Part of a small language model's weights.
Size: width 192, 4 heads of 32, 6.3M parameters.
Training: a variant of SOAP for these matrices, 110M tokens, 3511 steps.
Each number is 128 + 24 x the weight over its row's rms, rounded and kept within 0 to 255. Layers, rows and columns count from 0. Numbers have three digits each. The size before them is the row's rms in percent of the matrix's.

# layer 4 MLP up, 512x192, rms 0.162, rows 51-187, columns 0-31
106:158112103165144177104127056148145115144125152122132113140114138119117102145111142119150119148172
103:132160117140101100171097130175079132115084145087148142106101120121085114156152171109145156134065
096:164128144146089110112134161141115159124141137139134100126130080161114119150174118118133126137113
112:126121172161126118138155131105124157132115133128097151076119115101157144152146124094142067067122
106:103125163132097146087097144141126132133103137134124115152119144082148119092144116120133141088076
110:156060126157107135121129154111142142167121165166159222120130137147092131112095104110148134152095
105:144116136110128129118154184159127137133156151149138101136142128069133127105140133160122129103152
101:110094188096126126088098151156076135146120146111138085105090107124154168109143158175124139116099
110:059099166129191109120085138093090107112134150145171163144129139146113115153120112145152144110135
110:093120159162123114066124137104078143142192138141166130154114127134100115140166155117159150134099
107:118157097086100133166155163128147126171114128104160105141161104095128125165143155119131122151155
098:145129088147124141164119124149082148125102155109137155113174146089101112110127104128154133139120
102:132120112131127108126154113144079129129148160152178079107152126079130127156118108136099109090124
101:160160091133133118145160090122142188064144156088136116103121092124132157117150143132169101154126
107:100131113106154140064114104142149130164132100119101158161164110116156093144154135152133128158178
103:136130155112162154144147078149097108145149090144155146130118132150123108147103143143099094116125
097:152150138168148144146138127125074113139151105144092146126142164128145107076146172146152113130165
104:117112126152095075160109124113083125123125124082190125134122163101114137117120141138109104137151
096:121114127115144104168103143080094145121149093152096128138165136118116085113102122118126127145114
099:142128097129135163123148103151083144109130169131120135099135093091105141127155106156157140137106
103:124121153122114132142131075131121133168123126103119147143123147168148135105168147080155120123176
103:110144119125106136165123117104104173142170152081110134112109136125143114111133124113098147126140
097:136116118129120101159150097142112121094127100124153125139131135116103124158104128127125124119126
099:166136142165142149153132119104148131121135139132148141124074123132159151105121127125142121114137
097:133114133155118131176119106138129120108115130101102101154153118081121063125184099144141108122128
094:119161124114163170096150117104184095113098141132136097146115148144135162130161166138104138132165
095:120140144124116130118112142076135131179101163143156141119134120107120129115092068104118132110160
108:113164073144166132106155121148149114077109145091100173135173152145115060125094141113096114152144
101:174109124153132164151176100135115142131163145137110154100132123136114132113107135122076103145155
100:106143134128052147128097113098091159116106100109100156126128095134122136161086132128134118126168
096:128108135156139108150164118137104076130116139199167158131165134101105152135072127097112116122136
084:140147117157130132140119130147130093117107138153111104128105125106130122107096116116147146138141
096:109138153142110122100129112129079127119080142136115095135086122096099148099085136120147133161136
102:121144120137144154094123133096132149114181162103132090138103169129124110088125129139074133094105
100:098104100108107084107122148119103156151123124168102137122123124128144124126146139144182066168105
104:129146132092120124122125196079145105146167111133109127127170149161120084151144150108102166117128
099:175139133098113137155143138140157095078134110132138117121114114155146167125123112172122122080091
096:125173168116149142084117141085090135115131104120116120127140183168137113126134112169090152132137
103:122152104171101149178095158110126173112149118117153102147127074105132105131153108116134108114125
103:101148111167150170123104096116105137131104151137118124161137145179114109125105130122111145115113
109:134132148135139189144137106106090157100108139119132187130124109165124139120099138126125090181060
100:146106126110152138065139127154105160121086131179111134133097059163134109140121132145143118203112
099:116057153170098134147138146140084119129149155105115149172093126106163126118065113092118125121174
095:139131090092135186139140149130121127106126127154142141155129113103110163107118136109111101130081
101:106148135156138123101142153071119122144104111080165116170143129131181107161129108066151106110182
098:137140113077121116091146111167129145111137129106168141131096149144145149138144166130125133160135
093:129148108106103163162160102119116144128156127112145129143101139140097163118132097131131098118133
106:142114129127163120181131113120111095109116114144119164126111138089128116147116138081154135137112
102:167150135105103140116127116139127186119077158117112110092112136179119120121190143154079119116163
093:139124115131123121185141143102129118126120145136136098115139147136149116166121121139114129106144
087:105120118159136126115135090136110158128195129133161182111133120113126095135154143129144146107174
097:085145135131098102123152158122088137149126121136138120087140090143104107063123179126142137124140
110:110107144164078139140125154088169118071098132120099130140108147162116093144151099101105106129120
100:109143162124186133122123124105126198162123135147153150151151119140089166112089114106152163132099
110:157138135131155108133128141086135132186154116116095129103109118109137147126152164143136125123109
104:151096169091088147149135102157172106073133112121128139107146132062165159182137102110118131118115
107:127151150150131094125105109134168151127152142103104108118125139160137144128131072093118121116133
102:160138104133124137123132128171117122133122127152151073106147094125123088096130122104177109116119
096:155158167134080079096130146130176127151112104142111120158158172120160146134125137084089118150096
100:140105160115151099151124157148098099093094120123101154099154091114162113126134129139123149154109
093:141109121101144103136150143138165153120119140126087122168160137154117119110116119118135150132127
093:103126109144175133119164118146142128135145108112123132102079158121157117163123094139153182144130
098:182155170130158112131114136103148135101125145100170149146169116175155144143097115131135136157101
092:099107123135127136147126160092126146149120099145146093117128090155128105112126161120139154097155
102:139143142124114108103114097121120114114145130174104136123103198125112150123141169100069168175167
109:114129122121114100126103111118138121139130113094101099095156125177147115142116137154053148113154
093:116105150182137128127133120173094150129133183126146111177106127115124145165114171122120156083101
100:104152112122125103123147126142120144121119181178115171121161111124111122130139090116123133145119
102:097131124141110109153146122125111060130138105153139127104148123167108113161123091159107112123130
105:152152128149130094160176173144130129124128120096142114127116095126128111110107173161146106120131
100:120130150096152119152124140128076135175173156140108150103155101098055109123122122124136146129148
094:128152125134112183152114128140135132065143164147117133152121125141145148093108141158145136123119
101:079115137167164145129142134136117119105122135151156126155125177110139147127165104114114125106118
099:109134143137137163134142131119144112153133122107076188090074159109141141141151156122158081146107
095:141139115147175113106078128114112127125114126112145150129101135097144102121087117129158100156105
101:152112149118098088136108139118177136114104104118134077117117176154131124107114113127122114152131
097:127126173153118149064060104178132113130194078139119153078124143134146094082137116109121131184117
106:095113090133144138115121128128126146187131119119125104143132139066061113137114127130140120141149
096:143118113102187112139143127164144139154099111157154118136133095144153168083132100179108158134128
100:098172138103108130104125138136117097145202112125134134121141075146150129143106116109082148106115
102:110114078108075124178118140132073124110150058085154147168098099124153144124126126153133146100134
103:175139183138141150130111117137113154150126125116126218128157147138143125128154136155097128175110
089:107131131122164138118115097083185153120142120131156097178119139117105105155111127128177129123115
107:167125143113147146151157090151147122106156120145142112109133113159141176081148095142113089166112
108:121118152110138147135126084168088107084114152134172101084130145108112121137119122129113151147111
097:118140152146113151114089093166177151092118108147126128124137157160136133139156166104149130138142
105:130073118145070130135112134123111095159140104145103151164122133133127108133157108153131158146129
111:147089121156131147138145111108184087174112097146134095127147139133071108066123129128169112139118
096:116110104155115135133101132094116112086105079175127097145110118109125138121143139135112092139150
105:125122150089139094149086185169102136155110153154176126133187091147120183136126122084127142081142
107:114118122098165133123149152119101118144092152193111130126116123099132128110151092160176192151147
103:153139139093152136151130126143111090146123130119148127117144120162107124139150090123159121141108
104:123125162126116094135131112146144167143064092143090148136150163189088148108130118082140141101119
108:112114117122166105100139105105093166123117148125160167145135136123122140132176133095127146143122
094:111137113141174139083114100112120151097090130101100128182155145163151115181108120112097159163098
097:134102140149144108136130118148095138159124139097130159085090112154105149122122152071175119077135
110:129150137107139129080139144134157120077100145122132121113155113138061171104102177099130128133139
097:139137136077147124160130119110136121126171114106124147215189123120119098134121140115119153159146
097:122196143108121131102104133119176152143115137111099121136124151158132110125137077129128089143141
102:067147118145146110137147120139164145143111100115144160138143119147130138142111102097178169145142
099:083140172150119132131148111132093084132161120133114145158107132133152167107113129167149130126094
098:062161142138135113117135100128133144124110118127106137117152161161120113159152129091165083130137
102:151146124101159168149149114130101120134154124144122129127156136167134098125134097139152082147115
107:170113114154122138111115133154137094116143181088153164130102158125128108133117107127055138107150
101:131101132119134132094142153126101138124084121131121128111127085127074123117163105136142123138087
103:118148147115121188163114145143128138125158130163104122079094140124123156145117151130117169130118
099:105130152115088106077111150183141108121126115142143131100064113091145144116120157134153103141170
094:093145098091107120166112139138117145146130114141192166144116104139122107135131148137134115117113
098:130116109130151113075122131130105131170103147125125148162150119110104124139121119110101140162152
104:122118157122121150150102168051104097130155121111110157139091115144115152150120112111112090140156
092:160142116125079170138169082118134073129167130133122152130139131145134141138123153110113131100176
091:119147082093107139153180106137115092115164128088127107154118115134127135118129124169111125160126
102:149147112116095153111098066098083114127132150094133140122143153154111111139122172099084152201096
098:118134145111155154136129131121099130091194175093138091134139152147164126151078127124089144116110
100:112185115105145122155157127116136095150110084120127135118101094186117119153157132122123138149158
093:138148097117112144156152149085096150124103072166168158178088150135143123156131140161155127148146
104:150148144087186106123118099188130148107108187101168112158127164143096109098141120133168105153087
106:106123112088094147116096147154129146113113125140103110138137119150140170122145124116173100163141
100:109138142118116117143130134127106137136111118135134148116131087093145160149122156097167137128120
105:180143106118126161097094150107148143142121138122129136105149121152110138087165150127122103094102
104:111148119102139135115082138121135150130171148132130123125116097159109132120145137144147146155150
097:070108151135155137150149144117123161155138168099179089138133157105114149140136136135134141092124
107:143116102105090105161139106124170098096145129138108091080100181130108147137105151112116143164135
092:125133138130123117110131084196112112147143123126146131102137133103062145161177126159165141129141
101:136088161118106162087104123133123148124113131108087164097119147107132142142128137141139152115111
102:164125137166127173129129078122100151106099124131093134116131157160157116091102071126113099142123
101:082139121125091101138152126103095136155150188148107106105125148145116087145099134125173124151118
098:108143112104095158114146120074119168125114091134124137170148096104134150172124120158132093141139
092:116107157164086111150099109088115166132152145098142146151098103102163127163143175156130095142135
099:097133116198147133138168118111152143155108168157100149122127103107179106148110126145135108108099
092:139133099119136147140165107155105114126115166115113167126148117090094118127125149151108115145109
103:124138100125111155095111142124176145133160135092142104137122160140142125141067129102140106102151
099:070079141150132158165123131124133145107143117147106113091141150157145113139118110155115153191140
096:129105134148157126144132107144159112116087123134163141102144126144083117125172118099146147134143
101:142153112164131122118134125078119111147140115124122113144117086135114147125090130110149123150100
100:109144123126148112095107100193169098154143137087106194139145117158072104113134113128130114116115
107:127164146184110116143116147109145110094146137156158175115138089117108108073097100148107109132112
# layer 4 MLP down (transposed), 512x192, rms 0.158, rows 51-187, columns 0-31
103:130089137141104068133134153143097119124102156142076179102097112114096116144153094129091155132115
104:152154145133122142116123129129133152132153181158133088139106118111131145181131129141158115170118
096:122106130155124111136063086124154139125138107093137139124112115134162175105153163098140133117144
103:136165148152139106142122146124130110147134127127164165098112103096151111143099160118152130131130
103:101118080116175120117172150123118094130127177164176095154133155148117116104082158107082125136108
109:112143111105139161147172143126131138142155123142148124085141134149112113133104130120148118194090
106:112121086172127126121131127130111151084097096160146078141141134169124134113122144103120104143136
098:122109149168104138090109117170114129179135130146120105166118109143140128091124181139137134113113
102:116113149123106131160138135141135143117130128181103145147154114099105146110114145122116116137123
106:127094129154143143092113166111134113159153147125143151135098101099151129124164142144137138147108
111:127137099134171168107094116144109109147121118128112145127123100165114089136132089110118107093125
099:143122101140143142121172100105103150097089093109109140136156114094131139068141090130135112122125
107:126127103112137108114151119100143158169111113104101168166118136075166095133081131150159133146120
101:136139117090144126118082113157102131154182107159180126103141128156107112134126121135132118134129
106:133157176143134121152116142101131132111076146135124114193106111138122110093092120133078134169136
102:127154152107147116110138129122128153105126128137104151131091107161104154103122126127122099089103
096:140145145130091122132114140134118100124106180126132113139134116126113128100101154134127093132104
101:133113121117097139121123129141144159119152144088133104084124104106137095139111109132086127115116
095:148178162133164081131117126139114091112127144131142126150143125139141120155102163084130103157149
098:144114094129151120106120118137113136132110138130145128137093109097128144129090139100068106118159
092:135110136109123165123120099113143073118129093076125182159121123173090126092134131159117120107091
093:136130124146090117116118117144125157145186103090191107114119128104126106133119112118124146160148
093:104131133148130061121092155114105147126135159122116176115139128173125127142135108115118096166124
102:145070123094099129119093105127114138156127184153136113152131118105122147152147172124127105139138
099:127155163081118080146162103134137107096111131091101109122156112126105076074139097115127093167113
097:101122137126146139115172155169102118105163165097124117164143148120156164101119121125125171129096
094:134113147127132093125128086141127138127133142114158114114129104135115109146149142123127124140108
102:122094157123123144129111109126131112128148104076109104112122150145101088147150140140124112114070
104:099128113077138145110143103145122143130111110127109135140164121097126148122117175125103121157132
098:107157090183130116128133104162147153107126118154095124108137134140106101130140123142169146163126
098:167160111135145133115113094125100127112118111074176144105180109094140152110149138141154106144163
085:139122142120168117153117162164101131106102115122102175152124125151135132091135102162120115098080
095:138128156106155129141152115124116127136107139132136095121169147105177107120146099147068141079150
096:101169163115125099148163136108074062112114138100147138170143128151130105147155111092097152148156
101:101121123139097133098139104087140129166151136149165129129098123131153138139129158140112162154103
103:112120130115115128129093145133132144170157119108146154121117107142149132136137076108146185142093
098:123123123104104117133132109160124187111117135114128133123163105117174144154093098112094123090118
097:129134138078105140152099162132138155151115094131110139124157182133137104134140092121125117129133
103:125138108144127162118125150144151113123116138138150104139070143151132126117127104122131088114144
103:134104128147136172147127135163138109169117153132088102127150132173133113147087161102148111117131
110:116148125127150153139129120135077116131096166127118135188170123114090132141125174131132120172114
101:127145106168139169132169110114148094082115120141107139139134123097096162098170104103115118107116
094:159118082133137140130088138155141131114083147124109104154178105115117132156123117145156125138126
099:136132136131127141110163117160110139095142126117129070091125123146143071131143134136133118114169
102:130134142123140114092127125126107135096152121187133137127142104124154162117114147148130155139136
099:107117109129129091151100114092106141142143118084155101157111133153132166113161137103132135116153
099:149149171102135133133116138103149119123116104099125157133083127128166168085079136123117118158170
104:139133182095117088153155123193137115122138133135138158119118117128096138161115125128140167136159
096:122095122099094112156125084141092158121143102105122136104104138095119096138205109155101084132154
096:104138127137158122087113133115196109130130129117094106053119137129111127145149089088119109115101
091:153135139067106150124147143111111092159145144155123125124136145137110155132164143109104134105141
095:122126139112150166109120067148143154129094129150148124145137094118134152150113115140136160120108
106:113100107142106146154119166116167125110146108108130125139168120136128096151080116125138129111118
096:192159143136120135131134122127127136127182125150147170154141105122169129118154109124151149101155
113:123144165110158080129147111104132154129173135161084156096121154120106150125093112136123115080104
101:102083127193119173127135134107135115100138114154093166115141116098087117168171089161141148131175
106:116137131131094091123115137136149131104106164075136120127136095092093080126134115118130116139138
101:144159134160138114165099142143154134150157111150094104126125138150130104101149120148125136088136
097:129141143154123096104144125139160122128116158115135127138131138156159175106138156121139086116166
103:150130110126120120146116156163142122100135098091124141101085096158138143141110126126161152119180
097:114123190137136115165115128128114100142153140091118107124132138136105129175143113157141138119115
091:137112142104108109153151136143108125151158122169044106091146147119103132136146142116144145133092
094:111119141118146134134120104108164116091147089134115108136092106133136137107146143116100150104143
095:150117121106144129152078141129121115186121186118104127128132125106124125146092154176144166102097
105:121139149108177121113129083117086149135143125133165127156162151086132132121134115130132101101128
101:119129093123098105128129135167111155099130125089084100147129115188093139174140123158095138082141
098:123106101144164164108112091178156130106121134083149101119113152131096144104120153127149150131103
104:149128146105145137127141099073140134107114108097135113118114147101142147100146121171174134130183
103:134134142207136144127127159096146083129143119129142142129110136069125133155133158150125107115177
100:165119180149136126114133164147127125148073184150129092129153104078128124138104152138139128130134
099:136103100158134099176131186112138148136124149126163114130112134141140125096122119129161131122154
091:094114127115149124142105165120101126097157132104139108163149167113150152119158137101174156137137
102:111111134125142152151090136103127193159157130134147120128130158130118110126134107103102096092159
095:110148162118127156134119147088123168121140125132134120144138118095165122133122148143147175130111
090:150148136119114131103108145109133150133159122123118163117107069074071116156151088132139121125159
101:130125128158143143127081113111140130116142122110162143104110166104134088174145161154133121122112
098:108095119125147144153129139125089118117133137140140145126154097124141128088125127097155088130129
106:131150134132134150146143143175111140137115116096146176153128122144126129149143117133131134135093
104:141099114122144140137150146108146116136111112108101098097107097132136126138087099113115123106086
104:139164143093162152156139141115140120135100153147122115134091151127138152140115117102169124109127
101:112115103122083151155137124168079120150130135159107146146091156132125179112150089120114168106111
097:123170145113109145137115123130135112138143119134131155133093147115117100135112148109076096150101
094:148104106112115111111128143158113145133123128139107141135120107120109179116165137131117139152132
104:169134098146172093099091152126063134144139137124147126108113152123140153146158126122110129134134
098:127166130167120123119085133160153145127106087122125108099168122091109110059148124166156112129090
100:088082109160157120137112108098167110093079081125129131054113142119170164165120161074157184107130
104:143102143152111123137136143113133142155144126140103156163086123125108107107146143176115144174135
109:128126159162121128116128106136084138153113106139122140146103160148113109097137115145133121153082
099:132146128170152145126111180089126116139160162114133095149130077122162120147089158141129142134148
101:112093133112132111161060138085128137132113119110157128169145086114107111122134125112150165131102
105:134162113177109113116113126158099159088101137116149139142158109111109129108130124126150156121074
105:130151140090131121131139153132118117131110096113164198173140168116110119103118122117185125158086
106:099094122097118089136114102177167140096176111142129164103140096114097156178108110116130097122123
106:129131136131093118098115166147164132078098106127150118121156153170159143111150104077163147095148
097:122148165124129129112138142118124097149127073156133134096121155110100117134119136105167169135123
097:176108154191179104124124100125146132133137112140119090144185096142135147136125133120108100136162
106:134117108133151133158112125137123109097100114115097116122074131163165127086109141089129111136170
098:140141122146124134136125128150149122134114156129135126140124124075120129133129142119149119128129
095:082099131109106178127129132129107143084150100135125163143107137086143147094169121137163073087154
103:138091133099100145116135096150133133123119141170131151108158141186137153138168159153102089132161
092:127138105125161149125130186131134139171125141161126158106124109095133117136138128135153106135119
100:139128098097156118137102103113163132089149128092121169158152124165129124121112135059102109119099
104:135123123116118118155101188134145147114105139107126111161127130100110096134142152151158112094109
103:088133139103084073071147120123113160076151128133163165107152103116120106147124129115117138124129
102:136140133113164161161122133159130126168132073120139139145130153133128142120144129115160105153124
101:139112133109110134114092148134124136149111145163132172138082095178135121114127093108086149118117
104:141119155140134089118104134110178116157093140118157141130142115079161184108080110141119144136102
095:128106156134131094153123176159133130190136111133142119158108153147137160148144118171101170145119
101:135138114173136121140126146122120120129102171128182111164194150144143087127154125114128152142095
098:125140164104123150126100131104111124113112109118130167111062081165150165135118127144159156147137
091:160124157099147133113130114131177176116162068120089099137107102151147138123100125111131146098119
093:128125124120168107183128128101127079041129157113118115121197126128134147118139120134124135095132
103:165153099170099124127142104169116150126143162129141124156160155200149140142132162149124119128126
109:131125131134112118117119108133155149149113137145113109141120162135128142140126145131107152119151
097:080177112123102141137163130111098159135138119148138107150111138120149128142150107159154107145125
102:109153154116121117107092103058150122128120120109166098151120127124155117107161144115112114145140
106:122131119108158124144120113126142158111164131129121107131108182131125132107127146149113125109108
102:134107114133120160113099125157129147131137152116105154141141098096092114104124126161122134124136
095:175123115154112120087114135110118141141136156148129121134156085139145126134158171127101161106129
101:106133130151142113138116156111089160146136113119102131116143153159121144172147091159132095141137
099:121095153158103110101167109117097087124166106140115152142123132150119135132142088096160138161139
099:119160118130121094110133117121114110133127128108114128141147153100143117186085172121147178139101
103:156129116124148127082122133180114153147106120101156137105107116122137154109134129175117138151118
097:111137119176142161126127101190161130119134141145144110116131132114113103094110114180111087098122
101:144142132129124121108125112130137119106144103117157080116160139125135146153132158119166124128078
103:183127134135112118164120168131114127158111075127165106131111098101122105127152124154114122091132
101:094139069140114157097117150134104132148119118136097110078135119138156105126101109126122081135151
101:140116135108141086115136139142125107088101123104132124118099136106130104126130152131160144130133
100:112134138132154141134144122184150106105122138131100151130134144155101094152136165169104147124102
099:114117121109170159155136135148113121139150142107113119088145156145126125179117116098139129114153
099:090104102137112102135130149091110120169123124133159123148118105153135155082156151131132116131140
100:087128116167136088128113115118112160122105132058108107107148108101083135124108116149122085121162
103:151120158102077120092134084139082088110121079135143135154166113146137136143124175110138147131134
102:125104110160110137155145120131136124158122090116099128117158148120145136126134086134108098106155
099:145078167088123087118106137164116131127123089127126138129158108110155137184130096123134119134124
101:146111109118128088181126107134140139123117134109160153149151160157118091105127146094120120070113
105:123111145149133201150135144138086160111137080138102123143134112152131119111144120100149127127103
# layer 4 MLP gate, 512x192, rms 0.164, rows 52-188, columns 0-31
102:087133124103114082102132126092118124133130101153144145134157128147125104115129097119114163125127
086:139151126122145125096120124081123109153121116141099138138144120113111173113120091114179089154101
103:105106169111126109113133134132143149119147079112146175120122148111131104153173101156114117115134
097:099139130164109176132124108086126116103159144095098119143118157137149083097111087120124166147129
104:107129160142140114152174160074165115133122155119148129111138134136118144088119175101130153105134
112:174141134152155115105119086144138133153128123163141140144122126113171124092136144114132194140121
098:158140106105083147132105143146115116141131106142146119117166096094113081067119136152126169174132
104:101111162100167101118143131102108123095109159133184129128136134111121102120111106122126141081102
095:088169191120171118152107133113119084092169129143160123132104075110145127125101113083165091089135
108:133098121141139160146103124113151079155128132120111109156111086141151148180160151089138101153126
095:105120121097149115119088129139134111149093131141156112138103142118137140090146149110144114146134
102:117167098140093128109153106092125152105152145076136108129120106161125106114133117111113117097100
102:126151149146105100104143167144158140125172121125099153123139141115141120159157155159096196132149
104:116175152091128127165131095137137152124117115137120094113139136152116141120169185142128142123103
097:142138097089147123118126155123118145173132196108138124088150098155112136136175165139137132141142
098:116126113079097123127097068122123106119106124100146152135106141171129143195097141122184125141134
107:115154131142146109099144118127124077157108142105109127125133106145116138096127152115117127152173
105:116116143129154126111125192161125087125112131168135105131124169113123111140113114141173165124148
106:099085109124156100100143164149146107128121142111169083125174132144175125123098124121125160109141
108:179126143113136117124127116091145126138146131154155149086139123114122121134150074118107129156156
103:137131101153103123205184124136127115124192113116118128157109142084111148124128119126095131118158
094:073142164066132168182103109087157195110108122109122088107100124125116131144102163139125075101136
105:152167114117097126112118106147125086209133114162139164127121114135090152092127161130071134145150
099:148169141109124116153121082126141103101144125098110149107065139148119082147126172092150108142093
102:120150080087087128108119168118112142083097135145143093158126135123129139123135148090062102129121
097:138156121097130170110130184140127111134082083137173169123102119093121119120112140104150141115118
107:143107125121143124107121123105140139125092118102150107157129121130123119060101117099120094106174
095:140154169121139111118116182106096150105117130127147124139165142106115124075113134102114110139099
103:152144068104124125130159137104135124098111143161100094133153104078133161125193115103099144137148
100:154162133131170154100099064081104154135124162079126143126152129090105092126126144107156134135115
089:172090155070136119110120141119145152136127095126067154115123108145149163105125109132107120100099
100:130064118105154169133123086129176129128167128126165137123126149144164119091138144141101127115149
091:097147117124138132126169142112082132128147136093142130150104070113102106077124127060105116153107
097:110138139100113115113165117158124155120087103179088139152142128095134115114131126154124096153110
099:140120154111094147081142126149119156112120116126122156092087135157138122135118168117141105151108
095:152117122117150178107114123147106166102136109146109128131081136123102099106084122129140150132133
093:146128141100138117130116122145127152155088134137120134134096166145185112156121122123112098088137
100:136133141141095102118134116120151154114090135184142155109123147071106115090116120167143150105132
102:153110162101133129157086111083126138140140140103128143165124110123176156125101131073115088100094
105:113139184106138163144160153113151161114124140136107119135158138075112102135135130128158141153126
104:182144136099130134193122120154145103138100107136123134131127128137171128103131100112103127157177
100:129113122100161181069091155094154080124158105152151125096089142155083136094164124098120134132151
091:142170149152145122159079103111090171148123145156147130158165120131150184148135136162134088145122
102:137096150093146129145108116130146091135120113126131123180118141125120139126109116131129107137146
097:099162156137118169133121092109142078118129098153146136160124135106163103134149094156081125183144
096:139162082125124145134147109111153130137144111106124132124186127121127076123175126104133145110181
098:133134092107132113083128121123125136098138112117141114099126149172123135087149117130129130127164
105:127168108148092112124150115130115135159094185130121183190160119140124152090097122096126137148109
097:115122119179188136144107155071163122176114135126120129119075089098101115173129121138142149154106
093:140153182071139125108121114132120130130125168124118090120104136101105132096151127123106121121094
094:096145167136139131125081129123121131144121097116126086157094112093117153107141115128139096105122
114:125113144151133138153115124129110079129168092171161105153110110139114188145105131155117152109117
095:133109102123111102113111154089143108156098123162131146140168146136089092134134074095127138149173
105:134100101132114138127137159080119152123147107149139150187114131136125185124145172173119134168129
102:109113090114089121124108104158127146162152107118109147181147118131118126117097182130101147113126
107:120135108136112132169164139101109095124106146170166124137110109103127138133149124149146137136131
104:122119096140143109130149122156094042090136126150117125120145122107135125127160148095104115125128
098:113141146117141136121080130140139128175131089146165178132109110146067146160064120156117185121115
097:159112089079129143151095095123127110141094163104153170124112131095163114099160121146159122115113
092:124141117115125145148101123093121080147111110128131159170112137131138075119086145100148124145103
096:160117144090153093129162168149104115142112109150105110139183084148125152120115127106100154139137
103:087114151170139174147182119145144053132104093149098128089092119103131160115087126129099129134136
097:145148133098103130132100176119147079175110130126098149118120124168093166107111140112129148154128
106:132107172157130132152106158092131108171173161138126101115130100106162157141135109096118107146126
109:127113160137148127127143156144127108141150131135142158160126157110139134131125127128196073111115
099:126155131133134136126125112133136172187104117172152133119109150106117166051128137148106133134163
106:148135128133156122103175128115104114127156103124127094120169124093081115117106165094147120149152
096:165122102099134174150145141161121129090124110146097133106149096138134118115122141138123147135096
107:104138075132133140081155124094122129125181116114107139143149119157118092132109134109108162140122
099:104158181116129119137143126119118115156085154120126191152143093125149088112106119140122143116102
094:128125119091154074105110158107140122120128097152144137147117110100147126101132126085128106121126
100:113129138123115124128104119184134122085092144140144129121123146122128174142161148131165066107100
098:122133152142127115118138143131159120137159120143096141131104126110137093094085110121172104133127
087:135147138097160105132114146148141084134166152123130151086132145125117157127137144151120105147112
098:104127165126153109142158161109087125108100088118139087115129120158135144092079117084128125091083
100:122140142139145130093102166101164102164180132156116110109102154125160130090145137129103172134162
103:134118122100148135150154099103120170122152115114164093144090136141109102129129172131135126141171
099:101094192134129104148154133133098085103155114187133179159142091115109183115135124119145111142093
099:111109099168082111168123120093099103144128094134131120139119103165131133107072152160139149108108
101:142110130161117142127103144126123090142101129164150125123129153141161127131057138085108147149142
099:172114147150111116121121129097123121110119118164101113125113084159144119083138109128124144078135
094:130119160103145124157144152125099140124124120184149111155134172116116128146115127119117122112143
100:084128087156142105147134083122133144114129129128143150131138142137112132094150156174150097148095
105:097136100135111130110127101119116063126162130138167113105126173139118134150152121106100147116152
100:115131121085118128157135131103130095083106122148141122084129101115131112155124152139111175133126
096:145117126137159144107108130155112131154094130130164123138072117126162141099114109113139167096128
102:118110111122109108083134107127137132138104107123105122115147125143125106112112129064130128155086
099:088120110124128126152101159082112129099114119172123104150077112156159113102118166091155102093120
113:133088144114116135183115120173124123196101109142164162116119117140104141129128149115136144109173
108:130106141167181109180099144141141112107145132104125105141136147130074075120142120146134142111161
099:108131148100089117137131110089104109134119133108164123139143111185132153149156064112114195112106
106:114129171144171123143176165108139098119091147161110122105115114149126161135140138110139126134159
106:096088124140135109115141128096139146136150108090121120146131137093114137124141127136162106159123
094:124141150123138130110131156104128112139145125105124134063127135124137079122087132102161141118070
100:133125069113097138104105155124117123114134125113146101137142137189129162126137155141135122100143
104:144100115135141145137114131140123124125092111159142133138119157111090107075151094115152156121163
098:164166158112174140136154147153144111130132125178133118137137134141141094119126130100126104132140
095:144125118124134133105125082119159136142138138141094132141130163135120144127104139160122149088161
098:145133124131133080121120142092172138132097095107132143114145150095097116167143146134143113162125
091:115144146134158103145142122073123087119130116146135149135101137096129133117098094160134121117112
108:119171139155128141140150112104135121110128134126136134123142141085098142095134104142106127127103
104:098136126107157170128120118121151102125124117147137119129090126123156135127097102119104157133134
100:132116102130114205139157119112156149145125123154171160152145139092144155117153111121087104114119
089:157144172148167140123116086144137125102143131116131147149111131087141124093185096125129115133132
099:142146158127123118120094131096134150125131132158170125157108117128107146107081108093123141113107
101:143108109150114152118192117081086120171140129149086120140144135109178128133092135122104121157160
100:083121169117095147106126147111153141159094151130114137155126136114130189134109147114154133151125
110:131100108123149069141128116122144129154102107146090169129151148105117113122134135132128134128178
102:127151114185148084116118168105115127135175136160158174122105096132117197125166182162081132103119
098:124110106132121164143124139170081111141153148106145157119152128111158116149119146098144126117149
093:128093168148105123112081125124108141135149110144173134137080126162112103097166135109144100122093
101:117144167095169168132148132120161164112151162136105132151082150136120141107151120108120094159145
110:130158139125089122144122146155130148160148102142150174090170121108132100139119113109140068127120
104:157130144093132124094110105118158136097143137093151129106142165136118121158139127158095150138138
097:102102136159167121137106111080103154121163099117138088127102157111124095109132123157150097122093
104:120141093170143147116123088124157139179089099130107084103135102111141157143142144112069159147183
097:093127165117143133159109126149074120137076099094098137149162114133145129150116126135172137144159
110:159142147115142148100077138128117112107134123149164130119098152140122117123173144086109117097138
093:130154121128147116128134136114129159162103108169116124131129119106116152141170144135111121163136
101:140135108143116181095133122128127142122158152134067166145169110115114170057168137087153120151110
103:146124135104141184129138132147146136153142144099145085111099182149154150107161162106132149145083
101:100136140131199118179166143131160078135150116154117153158113087171102135135095124139143111111116
090:133143161100152120111125122155136130087146122127137184127129125092076143110140148105130151098135
101:165155151111118135131093100089108114168147119100090152180140120136173146113116168116111138177131
105:114123117148142155142088105153129138105137109131110157170072124137139125125134151102170143129139
100:111120133138093165136165086099107150144095121120134115100138150111121117110154114109136072157124
093:114116164152130129096173089103107105117128123116145171137122101124072130108126074176128102128149
096:139121132131157133089114157149112138140133139139125118117112116164075151100146111122160135145132
099:132100116112104141144122135120099090171159127106142161124132104149105134128161126081108132157157
093:142185116127097096157115145119133105142118087132132140140125110141107155112100110108182109146125
103:122140140093157127119136108147121118145053100156128123126116126118126148107167107158074146110130
096:119125145143165139131148115151113107115113094146131150194145097113144139125114142170120138129119
089:176111126120091138122119095099116155158156156115132079129095099126118102090150077155127135099135
100:097103159115100105133127171070154122146153138120164150156124106096102098098103148111101134153085
097:075136150130128141118101148134115130140155141116112149129169144111128124165142137139088157145131
099:119123101096150102143121133109152140120108138149129147127126117144137129084140149132102112140092
106:126112106114159140149120130135132116147118165123144139101110159169153102082119100156115129144108